From a checkpoint of a small transformer trained on Wikipedia: a variant of Adam for these matrices.
Each number is 50 + 15 x the weight over its row's rms, rounded and kept within 0 to 99. Layers, rows and columns count from 0. The size before them is the row's rms in percent of the matrix's.

# layer 2 MLP up, 448x160, rms 0.0979, rows 284-313, columns 0-79
067:48 68 71 45 50 29 36 53 72 29 48 47 61 45 63 48 64 65 46 49 30 29 29 54 30 41 62 48 74 58 51 43 86 49 61 70 37 51 66 20 44 48 46 53 55 51 75 42 62 66 37 32 68 40 40 46 35 55 40 33 56 65 45 94 31 30 43 29 74 51 40 53 50 74 68 42 45 49 89 17
114:66 34 59 47 56 80 50 60 61 22 52 43 48 48 47 24 35 48 58 35 56 34 35 45 16 33 55 46 63 32 50 32 42 56 66 65 66 38 47 30 83 56 63 65 45 46 80 50 41 19 42 33 51 62 64 40 60 51 23 27 92 39 46 52 18 49 30 66 07 35 48 33 33 53 78 72 55 45 48 28
103:49 37 26 72 59 49 52 57 44 48 65 29 62 38 61 65 50 68 52 62 41 51 73 49 37 33 33 53 60 66 33 46 78 38 15 53 58 43 71 34 43 30 54 69 53 53 40 51 62 60 70 24 49 34 54 55 39 47 45 48 46 69 16 24 56 50 17 56 49 45 59 47 82 42 55 42 54 53 15 21
081:69 53 44 18 45 50 29 44 23 51 46 53 30 52 85 45 60 52 52 37 38 62 48 52 57 51 24 54 09 19 24 61 46 63 45 52 60 40 44 63 47 47 66 52 37 25 27 60 09 53 31 55 45 37 27 51 45 24 59 80 41 58 48 73 49 28 42 49 54 51 48 47 40 61 53 37 55 51 26 70
094:36 63 45 31 55 54 74 28 71 39 25 62 47 17 64 39 71 22 23 31 55 56 68 46 73 62 56 59 39 39 49 79 58 42 52 69 44 64 35 58 63 55 54 59 29 38 45 66 40 60 60 63 28 54 68 47 43 51 38 44 38 59 74 58 30 33 59 53 49 43 33 68 40 51 70 63 63 42 65 38
082:47 42 91 64 55 25 49 63 83 46 43 53 55 74 64 74 50 41 17 67 67 54 51 51 60 64 44 64 54 43 41 69 18 36 28 27 68 28 75 57 32 29 64 41 39 62 50 64 60 29 58 59 25 48 53 51 52 52 44 49 71 64 71 61 45 56 50 59 47 74 59 41 52 23 43 43 80 38 34 59
067:35 20 47 41 58 63 39 67 79 48 47 44 51 60 72 86 50 55 23 69 64 33 42 50 14 52 53 51 49 76 45 32 46 41 42 62 58 57 59 39 52 42 48 38 23 44 55 60 52 10 58 23 49 57 58 61 39 55 34 53 45 47 37 77 65 49 15 49 52 48 60 56 63 46 54 58 52 49 63 59
101:39 60 29 18 23 27 59 60 24 37 45 61 45 41 52 54 52 45 45 59 67 51 48 62 68 72 30 49 46 57 50 50 44 60 68 29 32 29 41 57 59 59 63 61 51 62 51 74 25 12 22 37 53 42 21 34 24 65 50 58 57 34 64 54 20 37 51 48 16 38 35 35 51 62 48 54 25 56 50 49
105:49 43 29 75 71 55 46 43 47 31 60 62 69 39 48 27 49 71 65 59 42 65 47 47 49 23 52 71 54 37 25 52 60 70 42 65 39 42 42 67 24 45 57 73 53 49 53 77 64 39 60 26 76 76 53 55 29 45 81 70 64 55 35 95 47 65 58 44 45 18 66 31 43 71 43 58 19 56 58 62
106:55 45 60 23 56 62 51 39 47 53 22 60 72 36 56 36 51 58 51 33 34 26 84 35 64 70 44 57 58 41 68 54 78 33 60 61 59 44 41 65 54 51 19 77 36 31 29 11 57 42 60 59 20 41 71 68 47 61 41 44 36 55 72 39 66 63 72 78 16 50 52 67 42 55 63 43 73 46 62 66
099:68 40 52 36 56 24 91 33 43 63 60 29 51 69 42 53 35 80 50 59 56 45 56 29 31 18 35 53 44 60 36 49 65 42 23 46 27 85 80 56 70 35 36 67 52 43 54 39 67 34 36 65 59 45 57 31 61 57 48 60 18 52 55 51 56 54 55 55 45 69 64 54 60 54 50 46 30 53 60 48
057:63 43 59 74 51 37 21 63 60 26 71 39 52 64 34 62 54 70 54 54 69 73 46 54 66 38 44 35 59 51 67 48 47 72 52 25 40 42 26 53 55 55 44 33 47 56 26 33 52 56 45 41 31 43 81 53 40 62 43 39 20 19 69 80 39 60 38 51 63 47 42 31 27 63 33 56 43 44 56 33
119:35 66 60 73 50 59 35 44 48 62 53 50 52 40 75 32 52 66 56 25 83 51 38 56 59 46 62 60 48 71 45 48 55 37 53 59 35 27 54 33 61 39 61 67 39 45 29 37 66 33 33 81 35 61 54 44 51 30 44 29 74 64 48 91 41 58 67 44 38 55 68 69 38 71 68 66 43 64 50 56
116:28 28 70 57 43 64 57 41 41 60 66 60 36 48 46 57 53 61 34 62 50 61 71 36 41 58 58 57 49 43 51 63 41 35 40 34 73 32 58 23 56 43 44 60 41 47 51 68 68 60 42 43 60 26 42 41 33 19 52 46 68 58 52 81 72 35 51 39 47 16 49 53 53 57 26 44 60 47 80 39
092:33 53 79 37 33 21 76 38 52 44 56 49 47 67 70 39 41 58 61 56 70 33 46 48 37 52 63 42 46 48 78 55 29 32 88 41 63 49 63 45 60 25 66 50 36 67 54 66 35 36 45 53 16 51 66 60 38 48 34 62 70 72 57 66 23 33 32 56 49 59 37 37 57 30 40 58 62 37 47 37
114:46 76 31 53 53 32 36 52 27 34 45 62 13 53 56 93 30 44 36 59 53 52 16 41 33 72 56 53 37 33 68 46 46 42 52 41 73 43 44 55 16 50 85 57 49 67 48 42 55 83 82 36 64 65 21 50 52 36 63 50 31 59 41 52 59 50 54 43 42 52 28 29 75 52 60 42 49 70 43 31
099:42 61 38 83 17 49 65 64 39 39 10 37 54 45 54 40 48 53 44 44 43 49 33 14 34 64 71 46 45 52 47 47 66 35 75 58 27 61 35 31 53 61 64 36 30 51 39 27 39 69 62 39 29 49 35 46 68 60 62 22 32 29 42 62 55 53 32 49 59 20 51 63 55 42 36 69 51 64 61 43
093:45 44 78 34 46 57 72 29 48 55 45 48 58 43 59 39 50 56 67 47 49 62 56 58 58 45 50 62 25 80 58 72 75 52 48 44 32 53 54 51 20 64 19 46 50 34 53 45 49 67 29 68 56 56 54 60 37 69 86 51 55 40 43 69 73 56 58 59 59 55 68 48 68 63 38 59 44 71 41 61
064:49 55 53 52 54 65 52 45 27 55 26 51 49 41 45 37 47 47 57 35 51 51 64 44 46 52 49 61 58 51 63 52 53 44 72 46 48 53 76 51 71 43 22 51 61 36 38 30 41 82 36 53 40 52 68 78 51 53 58 43 19 61 55 50 61 42 72 47 41 21 32 77 35 36 51 36 59 59 35 49
087:37 53 73 47 50 49 65 64 59 13 50 44 31 38 53 47 33 80 55 33 45 40 40 22 48 34 48 41 44 60 40 51 68 40 72 69 70 28 48 62 53 41 63 57 37 56 50 55 57 41 41 42 42 34 70 62 71 35 61 64 53 74 23 72 42 26 38 48 39 68 74 44 61 44 72 43 40 50 45 54
100:51 39 45 50 40 54 70 47 67 32 47 45 36 53 46 59 34 78 57 64 42 77 45 66 32 57 68 52 42 45 79 47 64 43 44 58 59 35 73 39 57 50 44 51 41 39 83 59 69 54 05 17 42 71 33 40 58 20 71 54 41 76 68 42 42 30 48 79 97 69 53 63 56 36 44 58 64 54 66 43
102:61 41 27 54 77 67 46 50 54 67 77 43 37 36 29 57 59 64 55 30 28 69 52 65 66 52 58 17 52 71 10 63 45 47 49 39 42 43 49 42 43 36 61 65 08 62 50 71 52 70 27 30 28 30 37 41 38 29 56 48 53 60 32 49 53 49 29 52 55 42 55 51 38 75 54 54 55 62 76 69
107:36 69 64 61 71 62 39 38 63 83 48 41 44 44 14 53 53 51 64 41 60 44 63 53 74 42 67 67 64 69 44 33 51 39 35 46 46 49 08 56 22 40 50 22 48 57 40 57 67 54 33 65 45 70 71 25 66 53 35 24 50 73 48 25 68 59 42 49 43 50 65 46 60 32 56 49 33 66 58 61
108:37 68 50 52 66 68 79 48 54 29 47 48 62 51 65 33 66 48 51 70 69 25 15 25 43 56 50 69 90 54 34 58 51 43 49 46 73 77 47 25 35 43 88 55 35 58 65 31 39 34 54 65 42 65 30 56 60 45 44 61 40 53 34 59 23 56 23 63 76 55 26 71 43 46 46 39 52 54 42 21
098:35 62 47 56 53 47 54 56 58 90 69 49 36 39 39 60 44 40 05 51 41 37 68 56 72 53 78 47 26 51 56 51 33 58 70 65 53 70 19 51 21 69 38 51 51 44 42 31 62 46 32 50 74 65 49 59 45 63 65 62 43 29 40 56 42 55 23 41 58 48 28 75 14 51 31 55 70 59 67 33
086:57 55 46 40 39 29 37 70 57 93 53 68 47 62 36 18 30 27 81 59 68 42 56 54 57 54 72 32 58 68 50 60 49 48 44 53 67 59 40 49 64 41 66 59 57 46 66 49 33 11 41 39 33 39 73 41 43 60 51 61 78 52 61 58 35 60 72 51 44 63 54 61 25 47 33 54 85 63 79 44
122:70 47 82 33 48 26 60 63 48 39 18 38 25 24 49 45 30 65 67 32 41 49 75 43 74 45 46 23 37 45 65 38 53 36 32 58 54 61 70 69 75 48 57 61 29 44 46 34 50 55 63 75 46 50 72 42 52 62 52 54 57 61 48 59 58 54 56 75 36 33 46 49 56 37 61 39 59 39 30 69
059:45 67 71 50 70 44 42 48 48 54 76 56 59 72 48 47 44 32 38 46 44 21 50 53 72 36 74 67 50 53 54 64 33 46 46 49 39 53 75 53 56 54 36 77 36 16 43 71 35 38 51 39 58 51 69 25 66 68 73 57 17 75 73 74 63 42 29 48 66 69 49 37 60 65 80 31 63 53 31 42
082:54 41 18 53 20 47 67 59 37 67 45 62 57 55 54 52 36 60 39 44 12 33 46 52 56 79 49 51 43 25 37 61 37 40 64 66 42 66 41 48 64 38 16 70 31 41 40 45 44 62 59 27 58 06 38 67 58 36 39 27 76 35 60 47 43 28 59 51 40 23 24 70 73 48 58 35 66 37 39 33
104:44 82 77 31 49 58 55 45 36 51 28 66 33 74 35 28 61 48 60 50 61 49 36 44 28 46 48 61 54 40 58 53 64 63 39 60 42 29 65 47 48 59 63 67 27 71 46 32 27 20 39 43 08 54 26 59 61 56 38 50 45 51 67 79 44 41 42 50 53 44 70 71 43 55 62 34 74 75 69 62
# layer 2 MLP down (transposed), 448x160, rms 0.0977, rows 284-312, columns 0-79
070:00 70 55 47 36 48 51 48 74 43 28 55 43 57 38 38 49 54 71 63 30 51 43 69 68 65 48 41 34 46 56 33 82 72 53 54 43 50 48 32 54 39 51 50 73 18 77 29 49 57 45 73 52 62 65 43 70 46 62 28 52 40 41 61 48 47 48 74 35 45 84 34 52 50 78 50 63 36 41 32
112:51 56 26 45 57 62 61 57 74 55 53 50 51 41 38 57 42 76 44 29 49 51 40 41 60 48 81 60 52 62 32 47 39 43 72 56 49 69 40 71 37 82 70 65 66 63 40 73 35 57 52 39 52 49 43 75 38 45 32 39 26 58 69 37 63 51 55 27 60 55 56 51 29 34 70 49 47 65 25 55
101:30 63 65 39 69 38 76 63 59 70 63 44 45 49 78 48 41 75 44 35 41 46 43 37 66 41 57 32 55 64 44 45 31 42 47 34 25 47 47 51 54 64 35 41 28 20 52 40 43 55 53 58 48 67 55 66 84 41 41 43 47 53 25 54 51 64 26 49 40 48 23 34 53 38 56 57 48 51 39 78
084:41 29 65 57 50 33 79 45 39 92 31 59 29 54 44 60 46 33 49 55 63 44 38 57 39 58 71 51 67 05 51 48 62 41 57 67 48 46 61 53 47 43 38 34 33 67 56 41 40 45 34 48 53 51 64 27 65 42 46 52 47 41 46 50 61 54 78 55 52 31 33 87 50 55 21 77 47 03 71 46
103:57 45 48 56 52 37 69 52 61 65 60 46 24 38 33 41 60 40 44 49 72 55 82 46 53 33 46 50 36 48 77 67 58 34 31 64 32 48 55 07 42 58 45 40 56 77 36 48 53 58 71 56 31 45 68 49 56 47 28 40 54 67 38 45 38 57 56 65 47 38 59 55 62 40 65 99 28 41 51 55
085:53 45 52 52 68 54 41 48 70 45 47 75 56 55 49 39 58 31 55 49 67 54 52 36 47 42 53 54 45 46 52 19 68 64 21 43 46 80 54 46 34 32 35 54 45 51 46 56 68 23 61 61 76 86 46 53 64 38 40 47 40 78 47 53 62 28 20 47 40 26 54 54 57 23 57 46 28 53 73 52
064:37 55 46 61 45 48 35 61 53 49 57 57 42 37 56 52 35 35 31 52 65 47 36 51 56 28 36 61 34 49 33 78 72 51 59 49 59 72 52 42 52 49 41 46 55 58 39 90 56 40 50 39 30 20 53 62 60 34 33 40 61 63 59 35 39 81 59 51 31 19 26 50 41 36 49 45 66 61 74 32
107:34 50 49 58 44 58 55 27 42 35 39 46 71 51 36 50 32 47 67 56 75 54 75 65 64 44 55 02 37 55 64 75 67 54 77 48 40 79 57 54 33 61 37 45 48 51 56 45 69 45 50 71 47 33 33 48 40 44 36 44 27 39 33 45 42 47 54 34 19 64 52 57 45 65 61 38 33 43 38 51
115:69 52 47 64 44 31 64 42 66 64 72 67 47 58 55 42 70 55 50 39 44 29 49 33 39 24 55 57 45 48 37 64 65 71 36 68 69 48 52 73 41 49 53 42 55 34 44 52 88 64 48 42 54 64 64 68 33 67 90 55 39 48 44 87 71 29 44 61 64 31 92 49 25 50 40 55 44 60 39 57
102:63 56 32 35 36 52 49 55 64 45 41 23 78 68 56 60 47 72 32 37 42 53 55 57 71 59 41 42 43 74 52 71 44 48 48 75 31 60 34 44 35 21 46 65 54 49 38 53 39 37 72 37 55 47 64 71 69 50 77 49 46 37 45 28 27 46 59 31 48 31 49 68 42 60 71 44 66 84 39 48
102:99 45 51 56 69 46 71 32 53 84 51 46 28 60 49 37 76 35 58 26 71 26 61 40 33 23 68 56 55 37 59 37 64 70 21 76 44 49 48 58 63 48 35 58 35 65 15 35 42 68 18 46 52 48 34 48 40 54 63 55 31 29 59 40 80 46 70 77 63 45 49 55 20 53 52 70 53 50 42 44
060:31 61 61 51 60 56 28 81 52 41 63 69 43 28 58 68 61 62 54 49 37 63 51 63 69 58 26 69 55 30 42 53 53 59 65 47 63 66 49 58 37 43 48 44 42 19 57 28 40 59 61 51 66 36 55 65 68 67 43 33 50 54 36 44 63 24 40 23 68 52 32 55 61 47 47 48 80 26 64 78
116:54 50 42 58 48 39 51 63 51 75 33 24 58 50 47 60 40 74 40 45 61 70 18 59 60 42 62 60 57 42 55 63 65 49 49 38 67 24 52 21 79 42 62 54 58 19 17 63 65 45 53 50 40 60 45 27 58 38 44 63 72 51 36 40 42 29 43 59 36 33 55 40 53 45 58 64 49 39 75 54
108:65 43 53 42 45 56 71 52 48 71 42 62 46 34 49 58 33 48 49 51 38 64 31 52 43 15 34 51 47 27 72 05 52 39 53 60 43 40 68 64 47 47 41 44 51 69 59 47 56 50 30 44 63 77 52 68 35 69 56 32 50 39 56 23 67 39 36 36 75 50 65 35 38 62 52 54 56 41 37 61
093:43 70 47 79 51 32 66 55 45 56 52 34 31 50 36 38 68 41 34 40 40 46 34 73 51 42 45 51 41 26 49 99 78 58 35 57 55 46 32 46 63 74 38 43 57 63 45 57 48 50 62 52 37 28 89 59 62 57 59 65 55 62 30 49 51 51 65 39 60 42 55 78 45 64 63 71 44 22 73 51
111:41 60 38 57 42 44 46 65 54 45 47 51 30 67 38 76 55 61 03 49 70 33 58 45 30 61 50 26 45 25 46 47 24 27 88 53 42 66 45 56 49 47 74 35 38 38 32 46 52 62 62 37 71 61 37 57 65 57 40 32 70 45 73 68 53 30 59 76 28 55 41 47 62 55 62 67 74 57 53 37
099:41 56 42 65 65 55 53 59 66 64 55 69 32 49 40 56 68 32 34 57 55 81 38 30 52 44 60 58 52 51 73 30 71 46 41 68 29 48 44 52 56 27 39 54 58 68 36 32 53 47 49 39 53 40 63 43 18 72 47 45 41 59 64 64 46 73 45 56 45 45 61 64 54 52 52 50 44 71 61 46
101:12 58 72 39 25 57 57 40 40 44 40 48 45 63 55 51 37 33 64 49 41 71 42 58 66 44 22 62 27 48 49 57 67 54 26 21 44 54 37 26 46 43 40 53 48 38 52 36 79 44 34 65 44 35 55 45 47 63 80 69 43 51 44 41 39 37 16 79 49 50 46 57 48 54 45 75 52 54 37 52
066:59 48 53 58 62 32 46 42 69 47 63 46 61 59 54 45 48 55 49 45 52 58 68 48 42 39 40 49 51 52 26 39 73 64 58 56 44 50 67 45 55 34 54 19 45 40 61 47 44 67 47 28 40 48 58 43 57 60 56 46 39 33 35 47 90 28 32 78 72 72 61 39 63 35 41 52 57 41 09 82
091:25 24 19 66 24 62 55 63 55 40 25 38 40 62 40 41 60 27 41 33 66 48 47 37 44 51 73 43 58 50 34 71 53 55 50 40 43 78 37 28 35 35 72 83 68 58 51 66 50 57 70 35 70 48 35 76 48 31 51 63 38 63 45 58 36 58 54 42 48 28 72 47 28 12 77 26 53 65 63 25
097:26 87 36 46 36 40 53 62 66 38 57 64 58 42 24 48 51 49 25 59 47 38 55 54 63 55 62 35 51 26 59 47 61 44 41 28 63 67 45 25 38 67 40 42 67 52 76 70 30 46 47 27 27 23 29 52 53 26 70 56 27 50 66 37 65 59 48 32 44 63 55 50 62 20 34 60 44 62 64 45
099:57 69 48 57 64 55 51 50 75 43 48 43 56 37 48 45 44 33 51 64 28 76 72 59 57 56 45 21 54 55 33 55 75 79 65 42 68 28 21 52 23 62 44 45 32 69 35 32 65 45 46 53 59 58 64 44 32 64 55 62 31 55 46 59 51 68 30 59 42 39 31 47 41 36 31 53 67 46 38 50
113:62 66 64 59 45 32 48 48 44 71 64 62 27 39 34 85 70 36 30 39 65 61 66 58 45 23 78 69 46 61 48 47 41 39 13 50 44 60 57 42 37 29 55 35 27 62 37 64 40 55 25 17 41 45 56 12 64 65 64 32 49 61 64 55 46 37 68 24 54 39 53 53 74 44 47 75 45 54 74 50
104:58 29 53 59 39 55 69 34 52 21 59 51 53 65 40 51 58 35 38 74 70 31 46 43 48 62 57 56 59 34 56 26 54 42 48 60 57 36 61 46 41 40 39 77 55 51 47 37 15 43 54 36 32 44 35 46 74 59 44 47 18 38 58 55 65 39 47 55 80 69 43 48 61 48 47 46 81 22 68 59
095:62 50 60 28 63 47 45 36 46 43 61 49 69 46 46 38 45 38 57 59 49 49 68 23 61 33 22 40 45 59 56 40 65 57 36 31 49 33 41 45 79 54 33 22 52 50 33 40 45 37 52 37 71 44 64 58 75 63 37 79 63 67 41 42 58 44 46 68 49 80 33 39 45 38 75 49 42 71 47 64
087:48 48 29 77 55 27 49 30 51 57 60 47 19 45 53 60 44 46 61 68 33 73 41 55 39 52 81 43 49 36 62 42 64 51 52 59 75 51 64 27 52 41 67 37 44 67 79 25 55 47 56 40 58 70 54 34 30 67 68 56 47 37 53 47 38 47 46 54 43 51 37 58 63 76 44 41 49 28 47 61
122:55 60 56 37 55 26 54 83 27 52 45 47 27 38 49 57 61 56 83 38 42 45 71 42 67 48 30 31 41 48 51 42 48 44 12 28 44 41 70 30 73 50 74 32 39 65 50 42 28 59 65 51 39 63 57 40 63 52 45 49 63 57 37 58 48 43 19 59 50 26 48 50 36 28 66 63 47 78 41 59
061:26 63 43 39 56 61 66 67 50 25 38 51 71 44 69 34 38 77 66 41 48 51 40 49 79 44 81 53 54 61 53 09 51 42 57 61 50 65 51 73 54 65 64 47 70 58 73 51 34 51 17 46 39 61 61 34 52 60 67 30 62 51 27 34 30 41 50 44 89 72 59 43 46 50 60 67 56 62 45 53
085:68 62 29 80 49 72 49 65 29 43 46 37 66 45 26 29 85 21 45 46 55 14 41 29 50 57 51 53 39 49 67 37 58 47 41 53 32 55 24 51 78 55 38 49 49 47 46 47 99 44 71 38 70 62 46 57 47 65 45 65 56 55 46 42 56 57 53 58 54 54 51 36 59 43 47 51 41 17 67 31
# layer 2 MLP gate, 448x160, rms 0.1, rows 285-313, columns 0-79
113:30 51 56 48 53 58 49 62 45 60 58 72 48 28 06 58 40 51 41 56 25 53 38 54 49 22 73 40 32 31 55 42 36 73 32 53 66 49 21 72 48 56 30 44 34 29 40 58 44 73 62 62 61 49 46 57 76 59 43 82 53 55 54 35 42 58 58 32 59 32 69 54 33 46 72 38 67 55 68 49
099:50 45 47 50 22 28 66 30 36 46 62 51 37 49 31 34 60 65 68 33 57 45 58 51 39 45 39 50 51 59 62 81 66 52 58 43 43 93 42 33 41 35 46 65 66 70 27 43 53 36 25 38 36 39 73 59 33 58 52 63 51 35 45 83 31 52 17 46 50 24 23 62 41 62 65 46 58 55 54 72
082:62 53 38 24 43 49 82 46 50 47 71 48 71 68 50 38 61 66 41 70 66 55 52 77 52 31 60 51 47 38 16 50 30 27 34 52 55 76 39 57 48 51 14 48 50 57 50 62 50 39 51 42 42 51 31 42 72 38 50 46 57 64 63 37 73 51 67 51 54 64 53 65 68 51 54 23 60 38 66 63
104:76 56 53 29 36 36 35 50 29 54 39 57 54 55 34 34 68 67 63 38 61 53 43 74 32 16 53 38 67 33 28 55 50 72 55 15 41 47 50 15 64 47 22 57 45 31 58 52 36 18 62 54 49 69 46 56 45 51 45 72 55 52 71 52 55 22 26 46 64 52 72 40 59 55 44 11 53 59 40 42
085:56 41 41 39 44 47 70 63 50 29 61 74 68 64 57 48 37 50 66 36 10 29 38 50 50 44 81 43 48 65 44 39 62 64 76 42 46 66 24 26 48 61 56 27 37 41 54 24 26 99 58 50 54 37 49 77 67 58 31 41 66 36 67 02 49 63 38 46 23 39 64 60 40 41 26 38 57 46 41 46
065:67 47 64 34 40 62 58 46 42 69 61 34 47 67 53 52 45 65 45 37 54 47 45 64 54 46 38 50 57 46 49 57 43 34 54 26 50 60 52 69 34 52 25 75 44 29 46 63 27 90 25 35 39 45 58 57 38 50 54 30 53 40 60 52 50 24 30 62 35 44 63 45 25 56 34 60 47 55 52 28
103:44 46 68 20 42 69 38 61 33 49 31 64 75 49 32 48 45 43 55 24 51 43 55 49 66 45 63 50 54 58 54 32 63 75 51 53 70 44 23 47 38 43 40 82 59 56 76 73 56 69 34 39 66 37 58 58 76 36 69 62 40 41 31 30 47 47 46 50 66 51 64 61 48 65 93 50 13 47 57 70
106:57 34 64 70 45 39 54 57 58 76 22 71 35 53 51 23 47 55 39 42 65 61 63 44 54 19 60 66 30 56 62 28 41 66 43 54 29 44 43 63 43 63 71 35 45 36 44 55 77 85 38 45 56 51 49 64 64 28 72 60 24 69 76 67 57 63 61 48 58 33 83 46 39 52 42 63 47 59 35 61
103:63 50 53 39 54 51 46 63 66 34 20 20 68 72 35 69 38 58 52 44 38 44 54 70 45 85 41 38 62 59 48 54 41 50 59 50 64 33 46 98 64 44 55 65 40 54 37 38 39 51 62 48 47 38 47 74 61 28 58 34 60 36 50 49 32 63 62 74 50 51 57 57 76 44 52 67 58 36 68 48
103:49 36 30 46 35 97 38 44 64 25 38 40 64 31 70 32 50 44 60 55 26 59 54 58 63 53 42 47 28 32 69 53 49 72 56 58 61 49 61 39 64 56 51 56 58 49 54 38 39 42 56 37 51 72 60 49 47 68 29 47 55 40 56 46 39 27 58 55 67 62 39 28 38 63 33 47 51 48 82 47
056:54 36 69 25 40 59 58 60 55 36 58 52 42 60 36 62 17 36 40 25 52 56 75 58 53 38 49 54 63 46 22 61 51 46 32 38 33 40 27 22 41 55 70 58 56 35 40 46 58 44 43 06 36 28 52 49 65 52 70 50 30 31 17 44 37 60 57 30 67 24 49 75 49 71 42 69 58 26 63 51
114:56 29 75 34 49 53 84 46 50 53 92 56 61 53 54 41 49 38 33 31 57 42 70 58 58 43 53 38 40 62 79 52 40 28 37 35 28 62 31 75 37 44 56 66 56 54 61 63 36 59 52 60 39 38 58 78 62 65 39 73 42 30 84 53 14 83 60 60 53 63 48 72 61 56 28 32 53 47 48 35
112:57 50 33 37 55 10 30 51 49 76 48 65 54 59 52 55 50 74 61 51 34 51 56 65 29 67 41 29 44 45 67 46 46 56 73 55 41 37 53 51 49 53 34 36 22 39 69 49 39 49 54 72 41 39 62 66 45 58 66 55 38 43 70 20 41 36 58 43 33 80 46 49 57 32 69 38 37 32 50 85
092:58 30 68 60 47 29 63 37 43 65 59 55 90 81 79 51 76 58 65 51 85 53 44 77 37 48 70 25 51 34 30 36 53 63 49 58 78 55 52 53 49 35 40 60 48 49 45 64 41 09 62 52 56 46 50 54 19 51 61 49 76 56 59 63 41 73 40 39 53 41 36 69 69 35 57 18 51 47 36 45
113:52 21 34 16 60 46 47 41 41 63 72 76 77 13 56 37 40 58 96 45 43 64 64 58 62 44 52 68 51 44 66 51 79 46 27 38 58 44 22 34 37 64 04 48 39 46 54 68 59 61 35 33 67 47 53 54 56 52 28 48 49 49 17 30 71 55 47 43 87 60 32 31 47 59 66 43 34 61 45 37
095:59 34 71 59 40 37 58 76 50 31 17 62 49 67 49 45 51 48 59 35 34 53 42 46 64 52 76 68 56 26 37 68 63 50 34 42 44 48 20 58 62 45 80 24 34 47 60 69 49 56 53 40 39 69 34 48 71 46 67 40 66 67 54 32 28 41 69 81 64 47 17 76 51 60 69 84 24 40 75 56
099:45 24 42 29 77 63 37 60 51 55 52 58 74 46 39 32 32 14 83 34 33 51 60 53 65 27 45 52 59 48 75 61 48 68 64 54 51 22 53 57 30 67 26 62 48 43 52 36 53 71 62 34 41 51 56 65 43 37 48 24 48 26 65 38 29 65 56 66 46 62 53 57 42 52 29 51 38 26 48 59
066:47 35 42 66 22 67 53 59 12 52 61 58 37 67 62 50 45 70 50 51 54 18 62 43 50 68 46 40 53 26 50 59 53 77 30 66 38 73 38 72 61 33 39 61 68 39 67 48 66 63 44 47 50 23 35 61 55 59 55 59 56 47 52 31 54 72 29 50 27 62 69 41 01 49 14 54 72 33 71 57
088:74 45 43 83 37 65 42 52 33 57 66 56 42 53 17 36 40 35 77 51 29 50 41 75 64 66 68 44 50 51 49 42 41 39 58 44 53 57 04 51 74 48 39 81 67 34 28 49 47 66 53 55 35 33 51 38 60 37 64 33 48 60 52 48 43 48 80 61 34 55 73 55 35 50 60 53 22 48 76 72
097:58 36 62 71 44 45 74 59 54 49 65 46 49 54 49 40 43 68 54 45 39 52 42 70 42 46 64 44 59 41 72 57 69 60 45 60 57 38 63 44 46 43 59 72 43 45 58 78 64 49 43 13 58 35 21 30 67 30 65 59 46 66 69 38 21 51 66 51 78 72 41 82 78 35 57 45 61 60 73 48
103:62 22 65 78 50 54 39 58 46 71 44 65 30 63 47 57 30 47 65 55 59 45 70 44 35 52 48 72 60 54 66 66 37 57 52 53 44 57 74 34 54 52 61 47 55 38 47 44 59 60 69 43 69 74 25 57 45 73 74 68 28 44 54 56 50 41 83 45 48 73 60 55 60 43 79 72 60 42 62 45
109:46 42 44 54 47 97 33 72 58 67 24 37 49 47 50 65 34 23 51 39 32 33 50 71 59 57 59 54 66 58 50 69 49 51 45 47 72 53 10 58 63 52 50 48 63 36 37 39 44 42 50 44 46 38 43 37 52 39 68 50 54 18 56 31 53 47 34 75 55 54 49 32 37 67 63 79 36 25 59 37
108:67 51 48 61 37 30 23 60 61 60 57 34 46 47 29 41 30 62 62 39 42 66 69 66 64 30 61 25 43 65 56 44 68 84 45 44 30 39 33 59 74 58 25 36 71 44 40 83 60 34 48 33 67 47 70 42 35 45 63 46 64 60 69 38 65 46 50 34 09 56 68 45 40 42 37 47 33 55 60 63
098:40 63 39 35 48 62 51 51 28 57 56 58 28 50 43 73 43 46 57 44 59 71 77 52 58 50 65 47 60 54 66 45 55 54 58 76 59 52 70 08 51 50 59 57 36 13 29 50 60 51 39 27 24 29 36 27 25 17 60 35 48 82 66 52 65 28 58 51 54 54 78 58 48 31 58 56 81 50 47 39
088:61 52 39 54 36 10 43 40 67 54 27 53 44 69 42 38 49 30 63 75 54 28 77 40 66 55 49 62 35 78 73 51 62 47 65 41 28 58 57 74 41 40 39 63 60 52 32 49 50 55 40 53 55 37 40 73 52 16 36 46 53 44 60 80 44 40 62 43 87 56 28 39 59 47 54 50 51 73 66 30
123:62 38 74 42 48 40 65 73 26 39 34 31 20 24 36 55 29 70 75 38 41 53 70 44 62 50 43 33 34 43 62 30 55 31 20 53 55 58 69 47 64 49 79 61 21 53 48 31 54 73 56 84 54 40 86 49 50 61 62 58 46 48 43 60 48 54 50 63 44 29 49 71 61 61 69 56 55 24 37 77
060:69 66 47 55 25 45 67 85 50 48 42 55 70 31 15 32 47 28 66 37 37 64 32 38 73 65 52 52 35 41 31 64 51 73 54 54 60 59 20 44 54 46 36 34 41 55 50 52 61 58 40 47 82 54 16 38 61 53 50 82 47 55 17 10 46 56 50 78 42 44 66 47 28 44 76 42 46 54 51 40
079:52 53 46 59 20 39 17 59 56 50 54 21 41 51 58 50 47 27 58 46 57 58 44 71 41 44 60 39 55 48 66 49 29 44 45 30 68 27 68 60 26 42 63 29 39 46 55 40 31 79 27 63 59 38 56 71 45 25 43 22 50 26 38 12 60 44 24 44 50 61 66 40 56 37 46 40 40 23 61 52
103:56 24 50 23 49 58 53 48 50 43 60 59 58 49 64 52 64 67 58 47 44 54 74 62 57 42 42 43 12 50 32 28 43 34 49 48 81 67 68 61 55 63 03 48 55 42 52 56 59 79 56 77 58 58 44 40 41 72 30 45 37 53 43 47 68 45 49 33 77 69 27 64 47 37 22 52 22 38 13 32